Part of a small language model's weights.
Size: 6 heads of 64, 6.22M parameters.
Architecture: LayerNorm before each block, learned positions, biases, tied embeddings.
Training: a variant of SOAP for these matrices, 3116 steps.
Each number is 128 + 24 x the weight over its row's rms, rounded and kept within 0 to 255. Layers, rows and columns count from 0. Numbers have three digits each. The size before them is the row's rms in percent of the matrix's.

# layer 7 attention value, 384x192, rms 0.149, rows 78-127, columns 0-95
113:172109148092131131111081098129133139072129123137057110142128070064102105117128151164057155103100086144156133100100115139156111172091101137124143115125156115084175161089129141153157119149126146139118135139126127164151150129165135108127106176157145113124187131144136126140169108104147119107
099:104136143137090120158124106130100087167136102129114115133087131123108130157113141149128132128133145130100101135129080130171112125107149096135129103122175113122113138141130135162106160104129079131108140118119165163181168098164084148154095166190127092135139132115166164098098157135123101146
098:145117100122094126105094137102124122119133098147144135165134130125120111113127104138109099129136168148118127076172128128159123127140131134117142142076141122051134144132165160140125122113057086099139129117091136140122144156121097133124102114132173149110138168127171144140147110128133062119
107:131102094111116109087113130147075155142116099148165139139133161151161094096120103100143106165093153164071148129171143130138135098126186096098129129153142128079127129105118118133138141183129121113142128139142161104149114122090110128121178111151133122155143101076101100108144114155117164167
103:133115144109110185098125107132089175090106141103123067097148127136114109112118115107129115124082144147131109147148121108169116212137143096095121129107149088124129147156092149128153121147141150104142145123143084182130171138134145110135110105146112104156140108148112144096075136102111133136
111:128120130160084176126138149147140112100130113120150121116143127188148114163171128149105098119131127112151147110093164124165132171133150073101116152087136100108116125136086123145206136132111132137114119107152156162142123151115106129080098113162121112110128167123115127147134133122108115134
118:153106101116119141191098135116130145083165105149100102162135164105137140157092126141102141121127141131064136151108160151137166104103191125091122046127157139107117121121148116112106133119145134166138161129154126157114180143140135117130133148128112114118091106131159117159121104142128118118
112:131103128143127142162117120096117165104137154125115109147131144183123121147133129120156162140121126096086132127132133101142135165125141078140110087099157127134147111130131172101082140163099152113186145146151140170131117148123148108118134167116099128116133114130155122150098167121096143136
104:119125131191072176151149182102127167147140132134117094138158147167105114148110104112130141152101139105100146155122109165076116109148192130097111135117115107151109107143117105112164124120137167111118097148132103083157111099155115171134090142115115103118104144095081154128082148153105125124
123:138126110157147154106155152129107181088118136130130108110138158145126107142136111115141128142101135114129151178122138141095118072138146152155099102082075188135129093163117128120111125155135174123164086132160147105160142129153148112148114146117105123144103124158068143125121143155101182084
110:111119135071122134077146161156125149127148142114144148097111130107144123111124105102131114122180135195084115152142158153180161136110087112114132088182137199087098110118098143134123136152122159135126112121118101109157167115119124079093099139118158129126126088119139137109148144161136153145
101:100158104126097156096120139124093156143150108155192110146114140176125160184120144122165160149147120141088109108143135119132135107138136100102153117136117149122101135148097099112144157084119126155131141158151111164135149151117128189113122103115137122153091103112135120128088129142143112170
110:150110127130147139061163086171141131132162139122118101122117108120120169133132135095157152140109121148108154170139109085068136103144172140139127171147106150149122126114153099168098133138069127138162109120102122160125124154097119125139121081092121123149099122143127165130126154101142153130
113:098121095120133121131164118140142157165112107137146144109129156126117120148067126116123111098117123145073135154121113149143134142130146151114123152136102084171125105159120145109127141066139173096155122134113125153127152096132135130059123126108137157116067143103128122117119128091108095141
119:137159131125119078148108096086089154142091167099150136124137129122115058107132149112145166146107133129150153133116098072146104158157126140120167130127134119151194124118146148104111108123130138113144129139174121120140119121106173142137103137135133140138129140098135066108124112127091120175
107:127149090112101146102142146093150137133161121137125137144132137130131122153130099138142132138155166129139111148132110143103142096163086106129083116132114199174139140121087158128119104062076129136118096124141090126141172095121132139112082116085141138108155149134122171147102101116161165122
107:129113095161114165154160160124148121140109132117149150131122106129153150149144160116128151143158136114124136084093146120116128083100134094104152134139101144121136129102113094136088119120186110123100141162142111129092109197148094143144121109083133108107104111109113090122104135118176070088
106:134114133102125131088092104133127136157133143103113139133115131123085167140140130101168154139113151144124117108157109115124116146090123133138166122127136118144144120131157113173098109160151118111143121137154140111152090153143164128163133125132113116134174060122170107115077151130133128175
119:099139139116134116121133101138094115154112071145131182120097101147134126072134141113112100131105127144149113116168133120163131071105078129106121119170114129148154158122099129149146134136158108115098114103138131116128129138136128121102153123148154140145184114127089116118086093132157154167
106:148140135126130139137121159065125119138139150149133113151121151172139116107136132121117101138134163127094138131179106072122175143112164114134131089095165148096121125145121126153105119109109136120101141097147063099116167090086134107095159102113113169112116116115106140117098170156126149132
110:178109121157128107151134105094135137182128123125163144153128114129152113120122119118144126082120105142135122135137076167159125125114052174127131132143161116154157087118163166105131123100147125122165076113155113119134085137143157171145096143131101142131094121094148130123140119147104124143
111:061106127147123145120142128118110128124103115102146086106128121105141139131151149114102118161154112141121142087158140120132133094118059089147124185106085120134122114115112166129136129160114105129092151130125152136129180161145108086119119115131114145160118117154176161114108114140118159186
111:124138103133137146147087113117110160154123130169151120117099131106125108054112115109101125107139131146102132198144101160157128133141121133139134108149163110150151142099082127088130134119179144092134160110128087130108127113115138165146113138128142121151126150063068126121108092155124140126
118:108122103118109082113167115169190123157153104122113156108091152150122162118156116149150120129148075143151145134088134126161084106099133130119108116161118160154138128119171098122152120122104126106122175117103174086119127136124118143102092123142150118099159123120138133140174115129134159161
123:122126165119100114130118127107159123125134089143144200119079145094116173145143142123098123088113110166104140110154130135141160116115117173100125112164136117105104138102117094132152140087150135049152155159118069101132143125111143124120106137176130140085139123095141094142106102153148090135
104:117131123109146142108128167124116126105133181125155142137129139141102137134119142140155114128126132115106128083153156068124155122142171134138135164129117126092125128152101129137084150098096123081142155145086112116099162113108130119148107122143138153103087118114144123133103129114147086115
107:069105088077126155116127119147116089104103142111102143096143088131114107117090125122129109148129165130147099140102119156166103142114109091149124161113130092145124128143105118120097118171131134091076138129152130136140158126179137131141112163165116134124121092153126114116126144124092127114
107:125085115113110070154135143129145099126113091088126146098095101180136142079144083147143134157120106118141168119118118108192102146145099082147160163109147123115130135129085133126171149157086079154145135117130113097132096173122134119106141129153137121131219113114136098145103111151131131183
115:127086164108151166135157156122118129115133083144071157124160125093121123146160134143107152113135070150140135120137146107127153171116105135126096104155156138125168163145135125121161121134081197154108134095157117118100128125152072102090174119111164132128125141176157129152124100134123096095
108:104122115099140122085090141103160118133130124166150157127131142148119118087168104123170115148161129164141101127154160123130152134133063099129142135123122109120133180116112115118188128130078119145135126135150117108121111119052119139128153109110131149123139135113107133141152118145166167085
111:104135157116143128104122122127131123083138134111111178137125116118154116091156118130111125124159131145104134117129119127161135118158114119114139132160142162103118141131110141086157149084114115102179097140118179136158120082160110132137121124158141132123164111102182094145104149149130132165
103:113146147148112109112145143101141160124084085143102142166130182118126123111115162139169120127110166102142113078147166119120170116128113136100112104104101162135139120136125137132097125142095154112129160137150124075122165103116134099097153058126120138123110163159147131121141153130139127139
107:146149124083126102168102130094125098157145151081116134105155149138112070149104119100093151094133089144149121124151143141121123170137142149116141133139153100148128113136118151147116128141163126157144093132135117121083137102078114111108134148096137158137078114139129127136135063102098157111
105:143137084151118135147076115151086141119122126177182086152120080144128145121143138154093122132151092118113083111109102083117113121165095144130141106102110140149134134109177109110146154106110102153116146158097096156108117180116172131128119086154130107154141136125127126119095134119109121191
105:143140137157133143122126148132146115151135141109150100130144113126138112100146162131100091138140141157113101110081168123134110162083131155138101126090110121142116121112093120139122115111143156155130102105119152134132157089186084151100094114137114140107080108140141167100128145121128107051
111:146143155123127131120152099127124133139145179083119116094118155129147093131095140103145113127099186158126127160127132092086094100125173122105127132104103144124119114089128148174092165155128132117143176125129158166135189147129115134126098167142101114133146129141120160127130142082112128092
114:135103151147137118178118128093142090124122142071133133109123152113118103098165112133092121157090062131144142075150118136134121105121107125138126173152113135176173133141101118125176128122150138147131096113112140099155125103178123112104119126140130129150166097148146098146057104102137136194
099:098165139101116126130122130117102112127124171088095102141116144153113152123140093093147165167109105155117153097091123145131133119140113154161118174130125121121119118141108147102112147127129112102145118163136141123159132113113133143114112177152123158148108105147139145129087096166108130171
119:148120122118135104101128141148072140105136186111141146129107136098118110136088148150135138145127160146173147103146114153103135129147136137119167117124110099107151099126159163138077078141166128140107169108140116109107103155138125105146127162137121110098138077129147143135135111113097148124
102:144090127136088116093143097156075141132124091148143096180130140114147164126119142165167109173100097161135137126127108174121117113145121120116127132138139140109143113128125103120190142127106131124124180140134130131179142189104127174116136144166120097123148121138120144148149105163101141175
107:145124173145134154186095163137138117133130103147153129120136155104163121162164112155083118128154088132119125119171149107116111139126151066089117093161122106145120154093138115136154158120169126172124175127139145091120110105132094113112147090121152078110150145107131111111107087083141132145
110:132102139124096122165146131126101098172163158107173131127134093156129168126142146128122085151116091145097118096135120136165100169133167125124134114143155106138109122163134124158131138095129111126115117118097103187089077149125101135135165065146119132121130069140159129073079132104113135126
105:130165158125104099095136165118125138148104125079125155134104150135164130121133109098189159148116142170129140113113126132146156128131115083132150126144149163103135155120099130136084132131166101124163111175111161130145100116136107124097128114122128167128140103091130110142124162103130150123
109:091117149149171152074141152136091081110139158092161150134115129086140095137154157116099139145133138130171143082157142134122124109120130084127153148155125108113148119129136146143194124157135139116107172098135115122090132128130123125137130108146162128130147118136149111127145121141159128137
119:122104135084149132135151158158163118116097123129132160099097103125107132150126164159128135108148115093156142139102169122199153164082088082125159141133131137122114105150092122172106112141150136105125123109177141129144134146119158076092117129137119135032112120131119113154158084100149090153
102:116165147115168126168087110111134116133127144135136122118130124161106109125116100106119159114147118119148122163118141096065159145156090177111130140098124086190106169147138120112097099125151127139126086111171104103128119119094180142128164142082102145160113146112074123160108070098097125116
106:104137149140143098113117124094121123102128131117146172144100166102136139127176150118128114105102118131179135060143146130118142108107129158105112088157124124121132152108121141106155092130163101124137141119108114108105098124142134140144136120177121161145153095111187101165120119137179123147
105:151125115106133129132081182144143134086095126158143074113131104165128169140129093163133132107164111128140144128126133097130125159152098127155113132138110168128114129127140122122085100105152150102134150114123058058116151128157152110074108122119160117098111113118083158119090106106102150162
108:155139165123120136150103159093109163083125174122120118147103144088134128108149176126132130128130110147147131132147159103123176142156106127135166156146123164124137113111107172112092144135126125141157156162100069115130138106086161057096102137138130129096107095136139093137118112119122156148
112:093103146140091171152129134116111118148140097146100124137135108143142155142169117124107120114155142111119117141113103103175099192131183127126125137125152166150111111138147126117116122146124126111130154123120105183125144150121163139146090120082147097113141133107161110089121210147132159160
# layer 7 attention output (transposed), 384x192, rms 0.127, rows 78-127, columns 0-95
104:150121149120121118176128110122125148147103124116143085128107163168129114141150047105114089105106126132125128139159142109101119112149160151141137119126129092129083147183133107087106133090142135128094123135132144079110106135112103143152115103118104121119084103108162103150093145127181110159
101:174128100110180140145110162164138129126105125130137152097176108133150138115147134145161115155088127133177150114110119168094139134114150160107105142139090159157144124082097151128152121106121117113097151134154113131133112171116134122112123117106107160121124147135094101126148100125164111102
100:155133123139169111155096156156129113113119123147150098121134138126135160160133176191166148130185125140138145137147128113148168145143148092140095126137096141182103117138122132111135129170149126125098158092145127125139109151147091129113153170103109151165122095091080121082108122132145167116
101:097170154143113111115167113115135105146146147101107127120137097102149144167163173139146151115108132085131091109100125104103125149111058143149114086109097140158122093180108146127139103116105120108139129145077099130115146119161154145141117157108135135108123106143151158104138147132151124107
102:164163109112118103172121139117122065125157105110140137148116099117154079183131150127151131158166097132136150097139111155096111123124096156140149116137114141134157099104130095138083149098100158137106111109088122087151107124127120133126181160118114146097127119114123135134173134170149138124
105:147171126138161107107130094108090102144161114101146146152135110097114152132146125109152161133152130093138151135209125137114124084130126171116100103149131127153160099118213112133117118131131124133130115126129107162142119134133114128159166145095169160119158141175145137139076088153128156129
118:110184155159157093119153099126101133184119114133150126080116125140123155132155128118131119151117143086156104100163132090129131135099092140177132186119146102132129179125123076114146096121106181117134121148102124119152125074099116135097107111140137166136122128123091143129134150119135131152
111:153187129093142112116177128123124092150140106157137127148138090139154173151110121107089073108111120122161105133115135124113106138131118161112128131159123107127139155142133093163148088121138163127113139114104156140152184090092119148133119080102181118135143117145064111146169151126184181135
105:116132119083155129107142144140139078125116164109149160144111150116165133130128181135142141129125137093152132138079174130144148121101066120143150110118148137075154120100080173125142117120130106126120120110115154140170168128108160136139150114113156146156154107186153117082171153114145154127
122:115149133088069118115156114111131089141136149138098119157096147085137100112111118105091109142130131072121138109109147108148088157157098103113139186120176106109171142123133125112143124118109162113126123109073159163143164108107149140125131107112159109119150106085175124141125140107142126136
108:135158108184128108154123120085114128123170110099118149130107129167167118168118170130131137149085117108154137131135103085124108158140095123160100160049123124145161146116151122121128112143106131089139133149086165152096132130113106142144139137199078137123129158098118121098125094112106131142
100:150138103132146111131139137158111106145143127099125163117168105125110141106141152135145161130142173111146120134134124134135133126086143131098111109129143130167170130082140148111095104151127151136131118111123159137147115135118129081080149147126150166114158163152112166088171108099076158088
106:106151127165110113152116143091121121107119149143146144132111120086127095140124138139108125153141156117138103141157123121168098142113111108120147143119123166132169127109080128116116146109151172144140110182150160113113148107140164124125133155163130093087153105098115090141174134174096141115
113:128147148141124161161136120132128094152172176133110139149130113132108149182132183122184152125116130087188118118152152136117143109112146113167179124137131165107129128089105116123085137168115103154128095121136135076103144098072134091119111154108135125127142146148115143119155136154148157139
114:134091148153121171118102158132184082123155124087119112163133101167134166158129097105100103125131144152110100112126133156158130139133112131148110112174084129082085120177108133141082136127128092161121122108086110115118140133126107100099181147103132092116142094119124158158140135117189149134
103:151109180145127131125077145120133138145133120132156104107117108126111114096142147127080112116152112151122168122101114098142132149129134118110167161133135155150141127126143126122092106181135119111095124146125197115078114144098103107185149141131126142127127136089134090101129101150120109100
094:104150132114149092104114085140119117114090128109121107125117115161116109093102111110146150146114121104101127148140129156157114126105115153133110089132175127120108118108127184102142130146163124143162137108135121136139100104114132125120152110144098139150158137179130156101155108101045168140
107:086099101142114095153148146144110113109101123109106133094127098120154077131151108157095103108123144138136153182098105132109112162158133131156107113150102140102127124111075132126089155099109099127147148141121123132132124142157093145133111123152139093137112117110097122164171136117174111099
119:152063127117098137102128097145122138142100143102101117114130102099117109138142147148136161140123140143114148141065079135060106128138145131147138094104113138159077113120125143100129140115157104119126161142116100097129081139156140158174102152118088156103083135136172137149141109141122058097
102:121159108137143112094121149154174117104115121104148161106164083128140163174124195141130184158104135136112115138086149173142108138122132137120092136166083138150131106124109165120123095132106094122135112125118174110168114123137117166153131165092118122128126114139103110121187103126128167139
091:104130149122118132123122157116142146116123134136103090116103144124109089143140100170139076096141118147143118128084146103137168129146174127153109145137105140121104160172123119113137125176123111130108110145114117141101135095125081090120163113122176081146112122067095077152092134107190146148
107:175143119086158109139160093141123116172145102156140159131154112151110141140120114124171143069138136129135154129082108106113140157138177149147117077144113164144134119130139087108105100124129133090161127133143129141115078124113142126125145119118122116110159101114054139172092137144129103077
104:141151152114112166108162150149193111115129117108095101166162113168150114158132157140168114148117102162163113088093129100105159100133137144099128127137121135087100098178109184157160116138116127130099072122146121104159143123137109089131163152113108163140118101159155126076184149122151124139
112:143084137148166171141089136098095177119127159088143158131102114166144113144142143116088134107103161129119131153171109112108150149139101142165129150116133110109109144127080150095103106141142089145132108201183081127107117175153129096154127121150119116142102149135122131137125125105133114130
107:121090109123115126158121112127124147140100167111105107147129112169152076148154087097157115134103126108161117109078101153130124144108123105165130124112098112140099114158130148093096140152135103184114117131122168099089101122150109149111130104085134119130137148124108099134146147106185143166
105:136138124131118117161126141149151095130102130117146153119152107141141143137128160136101181145109111149116126132102110187159114136109100091114115068124112120137108112136090149124106121104135093133115161099159158102140161151112137140121158145097111105134172137139132145070157135118122160134
104:181129154127141122155149105124112151142143120115107138081119165130147118127154144121103124125126076108109189115146124122055111083153121128143125077103141141111107115106100153183126109069130103121160121093102123098134115132099132117156119132117110124140137124152185161124126125132143094121
109:176082120126127133087150131130138136101116108158143133160127180113122080157151156108109114079149113134124124132143103143092168135167106156134086074145093136182079119131161159139109155134161101126123128126135142174105132148163122109170158152110130156111112156139114107141148147126143105122
111:168137138154139142135149113121153149112136169128161111116110090152119166138124127138126127111125187136118155125124119105133133127138140163164162149088113104136081119108145131079104144139153086160147128134142140132157117117120119143133106128107121131102103111094068110143151157115153170148
104:120099142156115122136127141110155132123152112094131096111123109119148120130139163120077120070129139173109146120117096117146129107158121132108100081140145148148102073156173159158091129150141102146142153141107150145129130139162087109129078134127143134157152136086156106076129130132103098145
106:165111135132109112169136153120118114168129157115142113147124129154149167179120117119119133100116088122165123104099143147123106123127120097144142118084122090153117107131142112163093161125105110137093193086143084112067159169091133123111108152140125125094106146129105145131147106111132131104
096:103156141137173148128138111165124115134135128125144179124142072148148199143097144102129175141148119129111143156114118140143099177111153105135170141145135128080145124125144088122146112135139125146147164101106118137139116122124131178123115171095120142121148108140094137128129113112126108092
100:066112142181100144119104119118138159128109130166116111107129146113106118114175118146142086127133159113123133131117126129175164108086129138138098159122091145114095146114150090140117133173105119129139093150135111159156137128136108119152161090133160110090141132115113138134091138145153134182
107:147125098088115093091153135130149152110152121116084158130157119109114165093107122128140146151118155169146104160138139148136128121115142110104100109187147071152118139150124181123116124114148172105101154113104142126136124086169137142085156149095149125135106135142162144142171115117129128077
106:105129130126142100142115153136137143108113132095102138116117126162111106144117131193130155117091109132126147153117098109121128104150131143112090131161151112097130131147128153122140119110149058075067145131144105100134116169059132105133159129121126112152144145110141102127107122111123160171
103:122153099141124122180067126131125109123098101135133119115115108144149102139135160151131129164108068114165104108122104150177105161097120145156135157139145160094193134121081123116125104117149132116113102185091112107103104140100167103108132097135114111115109113127132108150160141152168121145
102:137055117103074100124111129146129133122095144158142105147104147110115113150134132143128116072143159155148123151101117142123146152114110137165114083115114113109077134145131145114069143101145045114101134151133118135099122150129133134160141135120125112101109132121110126121148140115170086114
103:164103132107124118157117110137140107157094114140170131146163114161127096125119125108120120121149139095156111113142103149115143148102139095080135082116140130134135143114128096171123107142116130128117133109144148140141147203129132098140146082144154145103174127128147162122099145073097110099
118:103155143125110126149114098102118124111142076115132101097138122128117119154159100128100133135170098116113151141154155084143142117121125123158112095094149163107129189125102100135143162151118157085157107184085177141162133128106160127113108112155143140160114141098117179181077168119107113117
099:176163132092119117144111126135161151155133144148133144105141093133114089132145070113148137100143139112169131092141107068102148138128117153127146074132123118151139150146145155123121112164125147145116089164098183139112119110186125116144147115077178158144125140100149132142099131104141101078
106:096112107119168100097146135127109127102121134101128138106091089146101156087147154136135149111114161160135095138091098156132166138097124195167144167127134118144157113161138146119134123122121101127132150149127076171111111149148129144132152119153118189124086118163091158154163146179149101119
112:107157107122150086090130165139143138080127122149082153111148100135108098151121103163136158100130159130126151134140124128108133135098119159153061110150076110126134140114102154155098137150109140112138144111199105128161154142158112149135189166108142124135095170123116139157145126136110169137
104:112104146115133106115107123126116076120120117142127111154119126166126090164116127107097111116133118084133077136152123141128087138103146142102107133137115117115148117126148104151117143166110133121139160103158134138084153165103122112129149138158135138093149152148107141083139099132096097115
106:143132129151079100140137094136118148120139079139123122090154108140089168132139097164141149108164131144075140127129137123165155136126117138136114128071137134160129134124154133133098099117121141155172089144130164122147140131156113134124155146136134121131133156131134184117082106126082113112
115:151145133167148119089156084102103151149133118112100154128135122142142115134142107104084131154095123153110160136172090171078121095156162169138103125129126141114137142125146132120153139095124118143127162138152136147097117118080090131170157099134112166188144161160121142113089140136122170160
105:118072091152097168095146134107152168126107131129138134112133133057136119079150194148105105136149147166132112153129080161181130069122155096124108119175125145099124115114123135135138171134128128149119118145106127156158120112160142116099093104149151114138102112151146122119158161142116127163
105:116087148135103136159092126140100153145116107143115100128157132149120135130131068149112121103170133148107134146119127106121144134147120103169126119112168133105132129171151105129133119129128158130156145134146138127128113115130127141109105125110131119125090186113103113111106134122126108138
103:110139117112126128110169135114129120105148109100128179149087154145124105130109184126101172159135111114110103194139132148107142103137163113084155115117135103134117147114098149132139144134133117128098147133101155148162114117102134094172149132147090182128142110159167155139191172131131113102
107:087148138112130094109137123115160090147119074125139136122153126175106142169140074101058143123129119129113097131121118138188106138105151120135118101104108097109127132170129048142127127125122149131109088110137194144100160097118142138112189095116136165117165119099117129123099132145162096153
119:171157068111156111115138171131166096100166137142154143182109131152134159144120149143147109134114133116090160148141137157129152135162086119140115125132105120137126082118087189136149145117134156131105115086162122143135104096145076147128194118123123129130124131149092111117179080140155160137
# layer 7 attention query, 384x192, rms 0.14, rows 128-150, columns 0-95
087:098126120138090129122124097134139139091106119122150154124116132091165149153119168099133090101073128142130123119126104126111143153153152129129137095098114102059080125159110111131108159165108130144111141093110149147119132133113097137124087125145125078144130122149130129132155131066129126130
077:060112151118131099093154094135170142130096095123115138106134141115157151125101128130141110114115114174122105123155127152113116131153160119111090070113088123103085118127103116122124118166117155155084165071137150170148121112121125115135142099148133119160141144125148121150131158133108120163
109:145133130098183132109101112080133102130107132163126111135148118142138133139122136136111172112177111099132119157118103124131117150108178073136151146148134123100116151163136130139098124132143135115123144161132129105148121075078152073138137099101127110144108100130168121130129098113150142103
103:127118095103098099162119102114158140103080128148143173115113162082163121140130138122154150155095109138162129127128098082110146084161184104153116084143129116130088117122133138130141128104111128149120144141091164121120139108107138140103082142145151073107116114167103147129117143106127122113
094:122117147193142163118118120077102093128105123139122159185140163114126143081131100120146140117103114102127128137085074173132142120128181128144144093150120065124073124166166122152117113141085167133138115111141098145116101125107141131116108123132073106126139085149170113113112110121119127121
110:068132125117131099121139122135117130138113152161149158128169135124127123169116136136154119116126149134113108200131126096107097119159140155095132110141115089163097106120139057121134150120137143087121115130112147159111126093127127112110107163172117114124180137122129105101125167088130095091
102:159131151132148117175113134084134092170117158158154107118139122180137112111178158152101155128144120101139123111072146165135119099097171141147149120130166122104122127127149132145100109174145122129127117145119132076161107084101112095153141123097121119134104130123110158125150118093132154104
077:098084141142176128078141100105127118143089082123109135138119153139165154107092145131172118124117140116131141158135077122156154124157203106131117126118097143144061109187106101101127120136131128149106177118117136156127086094104110112117103135134119118164129148145158112133136101112178123133
100:153110126138123107120114138095156113127129124170103114154132082137121111102116124134153181115155082154137129128153116148102114128132148086136150108126146163138116157159133144108125126124107132141178150138124118118152128125110152134111130100100119109167120125142179128150128139139149098105
097:146114116123098144117114094120118117099129123111135142116118140067144111111138157167127118125129137107138132103123093147183143125148101149147128176129129080116126118158175145137128127100138125140148145136096101162139123104148127152086111126117183102122113142123120143156131104121125114091
101:103094111107155139096089107107123087117121095112157118152121150135152101112106143113108122147126153109122129124093140108134091107110137136100148143145108122097099093128131120148130130080143144112107119156093130123080134131119190128149152170088113099142079120153137119124108178152096153101
090:109145107127111086143134144109157128125102127173081129137144100150108149119153117154146148093137124142137130148127159160084146139160166111113089089131162139165114126159201158115109107153097146125132149125120107129140119120131106107102153098114131136104185118139154106110095126145129133136
097:142148169154124138147174161156103154126157105172099144144082138147137132127137110130146128117091128111137114118148130150092153119138116171141109106104129147184147155107185147082139134188134124170136109121099107107132092149130089109155128101158138141109177159141153161118127129138144086134
094:152146110132120131147111147133174120153147156156123111132175103166120130106157106160087160127160128117140117141124151170104075118109099116137134126134159109135156100091175183138105117144127139127174120132143115116183128106156103111130187130104127135122106150111116123113129110157106160133
102:120105124099084113127138138126158119102100109126121098102154131129153120126106114118118161108121103186130133147113141159133076104121164138117112119152137115088140137121132135114142151152085144149117116111130125182179126097149159154125153149129118148147146144142144132127164137092111094107
096:120140137112152117095115175087126149101129126135093123107176137174148121099128122160119141117139125125122124116135108121128106105091140124078140103117137169167132061137175164117117144106111160091144132124142130132100092127113142124139147136131143126160148154158156133096101133140114152124
098:122130144107115088130136105155162134160122146121105121111157133121146134134137119125105141100168091160126101136126136176110091137159120114155075095116127135104108148110128148131102125202111141138112142087135153123171121071108095108117159067144160114120164157136102149138164138117132122150
079:110097140156145111113158113144151147141135096120135095152154119123147145135142108126125133120133127102094102158108180139077092150133174120147118077136115132142084131136118095149102136172126111138096126099114140124142133138107132090138163125109088143144161120154127112137157117152123128157
095:128177135120152143153120132111135139127120155114177118110132117128111129131144138114109124132125134142112117122131170065116103122084111098102143165166133143113104179117080106128150117097146069116119103174154160121125160131126138110164126128138143138093097125101104098111136160147131143154
103:137134126114121153078163114144133127124132111069128134150098164059146117137120151121134111135153126109116117107127147090155143118125096111159101127174104128115083165121092108137154115127117081132104142148094129120118146152111148132107152134092147131119172134131111120130130133146140122112
086:158160080122120119173117128130119128119161164150158104090116105120101116158158090115129144139109151127133091150131181086126117122116103153120118188148147144199166141104144130115132136102137062108160110147142152141124109140155127128135111111126133121089115136119124099110137134147147121102
106:095152107144161140137122124131150157150095158119130106119139086158093174123157124177116120144134140098131122150115147122132115141102120073154113133120116125163135147122109124142105106120115086106101102131155156113147096133109091070114144097098145101094115154097101085123136132140126189177
096:120139171154150117120137156070126152130119146131131118108112162141133107099135114121149139143094105168137129070158094130107153102112158118123160064146141150161107154144117135118145116131111159143142145125144138119112125137071151122138114135149120115175154112121177107150134150136093119102
# layer 7 attention key, 384x192, rms 0.131, rows 128-149, columns 0-95
093:102127172131149138102119108135138125177133099131132106161133133136191099089126117153137099122102148132143148117123093143125115128144130150137118127150090121070143091127136142143138145179112121133139146115124096181137098138124186190141140110155155101075144108105082101098114119100142125151
073:119155159139157103114162135130130120149125138183129108127118140120152081126120147095124124131121121109115155115148146146097116140175136165160129147140154129154144142130170106154124123163128170156162070129152127169148123125151145137137106103096157174118166111168124090149130133130132126123
110:126090136111138139152119136148104085133126151141128184066084170134119148137113089155153107117126092150117112140122157123124151205111145091082145124108156109133123107154126158134131135114142131122156136144154150118100090090099099132092114122130122163105119129161127147072146136137161154112
107:120159172135107140088134105109146177156124138112094124128148127111133138081098110119126123160143111156124162126114100145140117085141128150118128094139126148072107109123136107127130094110092100109098190138168153103160126096126160161125157134184135085145120107135109144116146121097165117074
101:174118118122188115133141146154169112151139135165132129161151153135114145110129130149149096132076151092138141088122157146153115106114125141151140162186109098127131095126164132157130110147092101101115146101166095128160157128133153117102082168160142114078132113143132160120147148104169149143
112:122145115130153117156169133129157114123162148118103172112118117080127135166104119140178163106129149131110135117140123157144125180145180170122108135074149127105151093114094114119160131117124132119152117118107132132089113137154116165167124126128102117150135109071145165069145120128112134158
101:146105101103097090146134109175118108100143113097151141118094113157170148119138070145156121123117094140147110154139102129165114125047143090104126109147115133116106141108091159168114133116121122102119156119135092111084085108092157111089134123145131085098110159163075135103149147137133108138
079:132097141125158137132135120153159095148153153178139101144131127127092099122077150111140130092110121108121143118092165162095127116140109144164134147159127110123090086127174138114124108144130114136139066115147148180132139138121117128133106156114154153130147136149129143111148111130146151151
095:143106099078139136119146105122090103145087121169143156092122128135140153150138139170123145124135099171110109129103138116165124152121105103111105081103157081146104154106101150114156110093154139096116112102088130087128123085062125124128126146123110155121117140156146137104110104104096154113
096:107100120136126149117107091163153098167158128061085116120155146132118102127088086141146137110120142129114149125141127136130101139089086137155118067150107076087099116123130140134147109096177113137091113129110171140107122114101082127111171099143144125139126120062135129114138104152162078140
109:116160172163144116138091151171137138096105152110087129160131086097154126113134053106135088144109103133143129083107145096106088186107129107156147123136129121138140118118136101180145115123104099127112133118160094142126103140167138115105154131168147114129090117147106089091116155172137170122
091:115130156108096102128206104108141120143125131180130129142124119131113139093117158097119124141091138074117157112102148121145132119164145157128119108141151126146114129129178096125115097131100167135146120127172139124157141093121132106096077175136131162105140151156128143162158126114132115118
102:134109161118118135121169109129114130117134095156161095157110149143159094149156129112161135094127141095110121149146112144135126109099090205113130128144117155099120138084150122141104106135129163141138121072101112116128133148121149113155122152083140159155143142115131118165167109107088112155
098:141151094100098136138149095121120135107148094133118145087118118129139142116165093137136112148122114127114108148162148091129115153112128114113137087127158143149145181139110118139129138094121138124134148105127139094091129086111091065100140126141121132105137144145159157138160137141119123121
109:137145082129130092141172113118148122126174139159134130102127131126109102142120113133142143145122131115129138116136149136137119160182112115096091131147182125158139157140105140103112127110137147145145069122121102118097088099113119120165129133074141141129181141120142148129064156107121142151
104:150125169140092110132164114152127127121098093158123150140110126120103149132151118081141078127114132109129161097107152147078095172069125130111098134158140147170132139129153114147118159106129152163119135110134138152166129107115110134122144112083140151143136147174175134153119165120137083113
107:146103125100105088137137110096130089122141120186160135070072122131163139152139137158122162115152124116121133143149120155158135133151168129094108123105174139155130173153135114128133153154138162139146124122135127115114116099129117134134120100141155181132166117154134141137139131121142117099
083:163142129087130102138129150130112142105120125197178106139097109111173152113160120130126135107102098115135091123113156143132136156145175146132151179122166145139132136128133106134123129189082129131158115114143073144129131109137146101121077122124172167133151142161100096162131145179116181144
097:125121125156095102136092145097108169109095146088150176118106139106104144141116128128111148137160111157160118144168132116123201137136161066084138132107144158138133143143103127124140156119122104098093161152156111079128142131164119117110132086127104091142108139134086134142124163137138116071
103:158131109122138117148109169098138116104115113135139123155115133099105137129115119140108169119131104134123086116140164127160171131141138114114135143128151130135135118124150104104153111153099092099133119171120085115131162160146139102122132113146158124139144125085108096132131148184116154106
090:118118118140063133152120118095134133119131140111149129092132130125103204137137109115114153143122117123162112160131129095147160085143142119111142133101139148118113149129054108085128103106136101111115148112126150063114130121133105121153146116108124096196140133099131158147105136129125136087
110:131139083129117148122123165124104140151116111120167137090100155153136147157136104142152122162109122137128122157157162137076148117102184113122155160123137128191135155123075124141099119156118100110125152137146154104118128133100121085109104103148127127122154153125112106110156141196162150106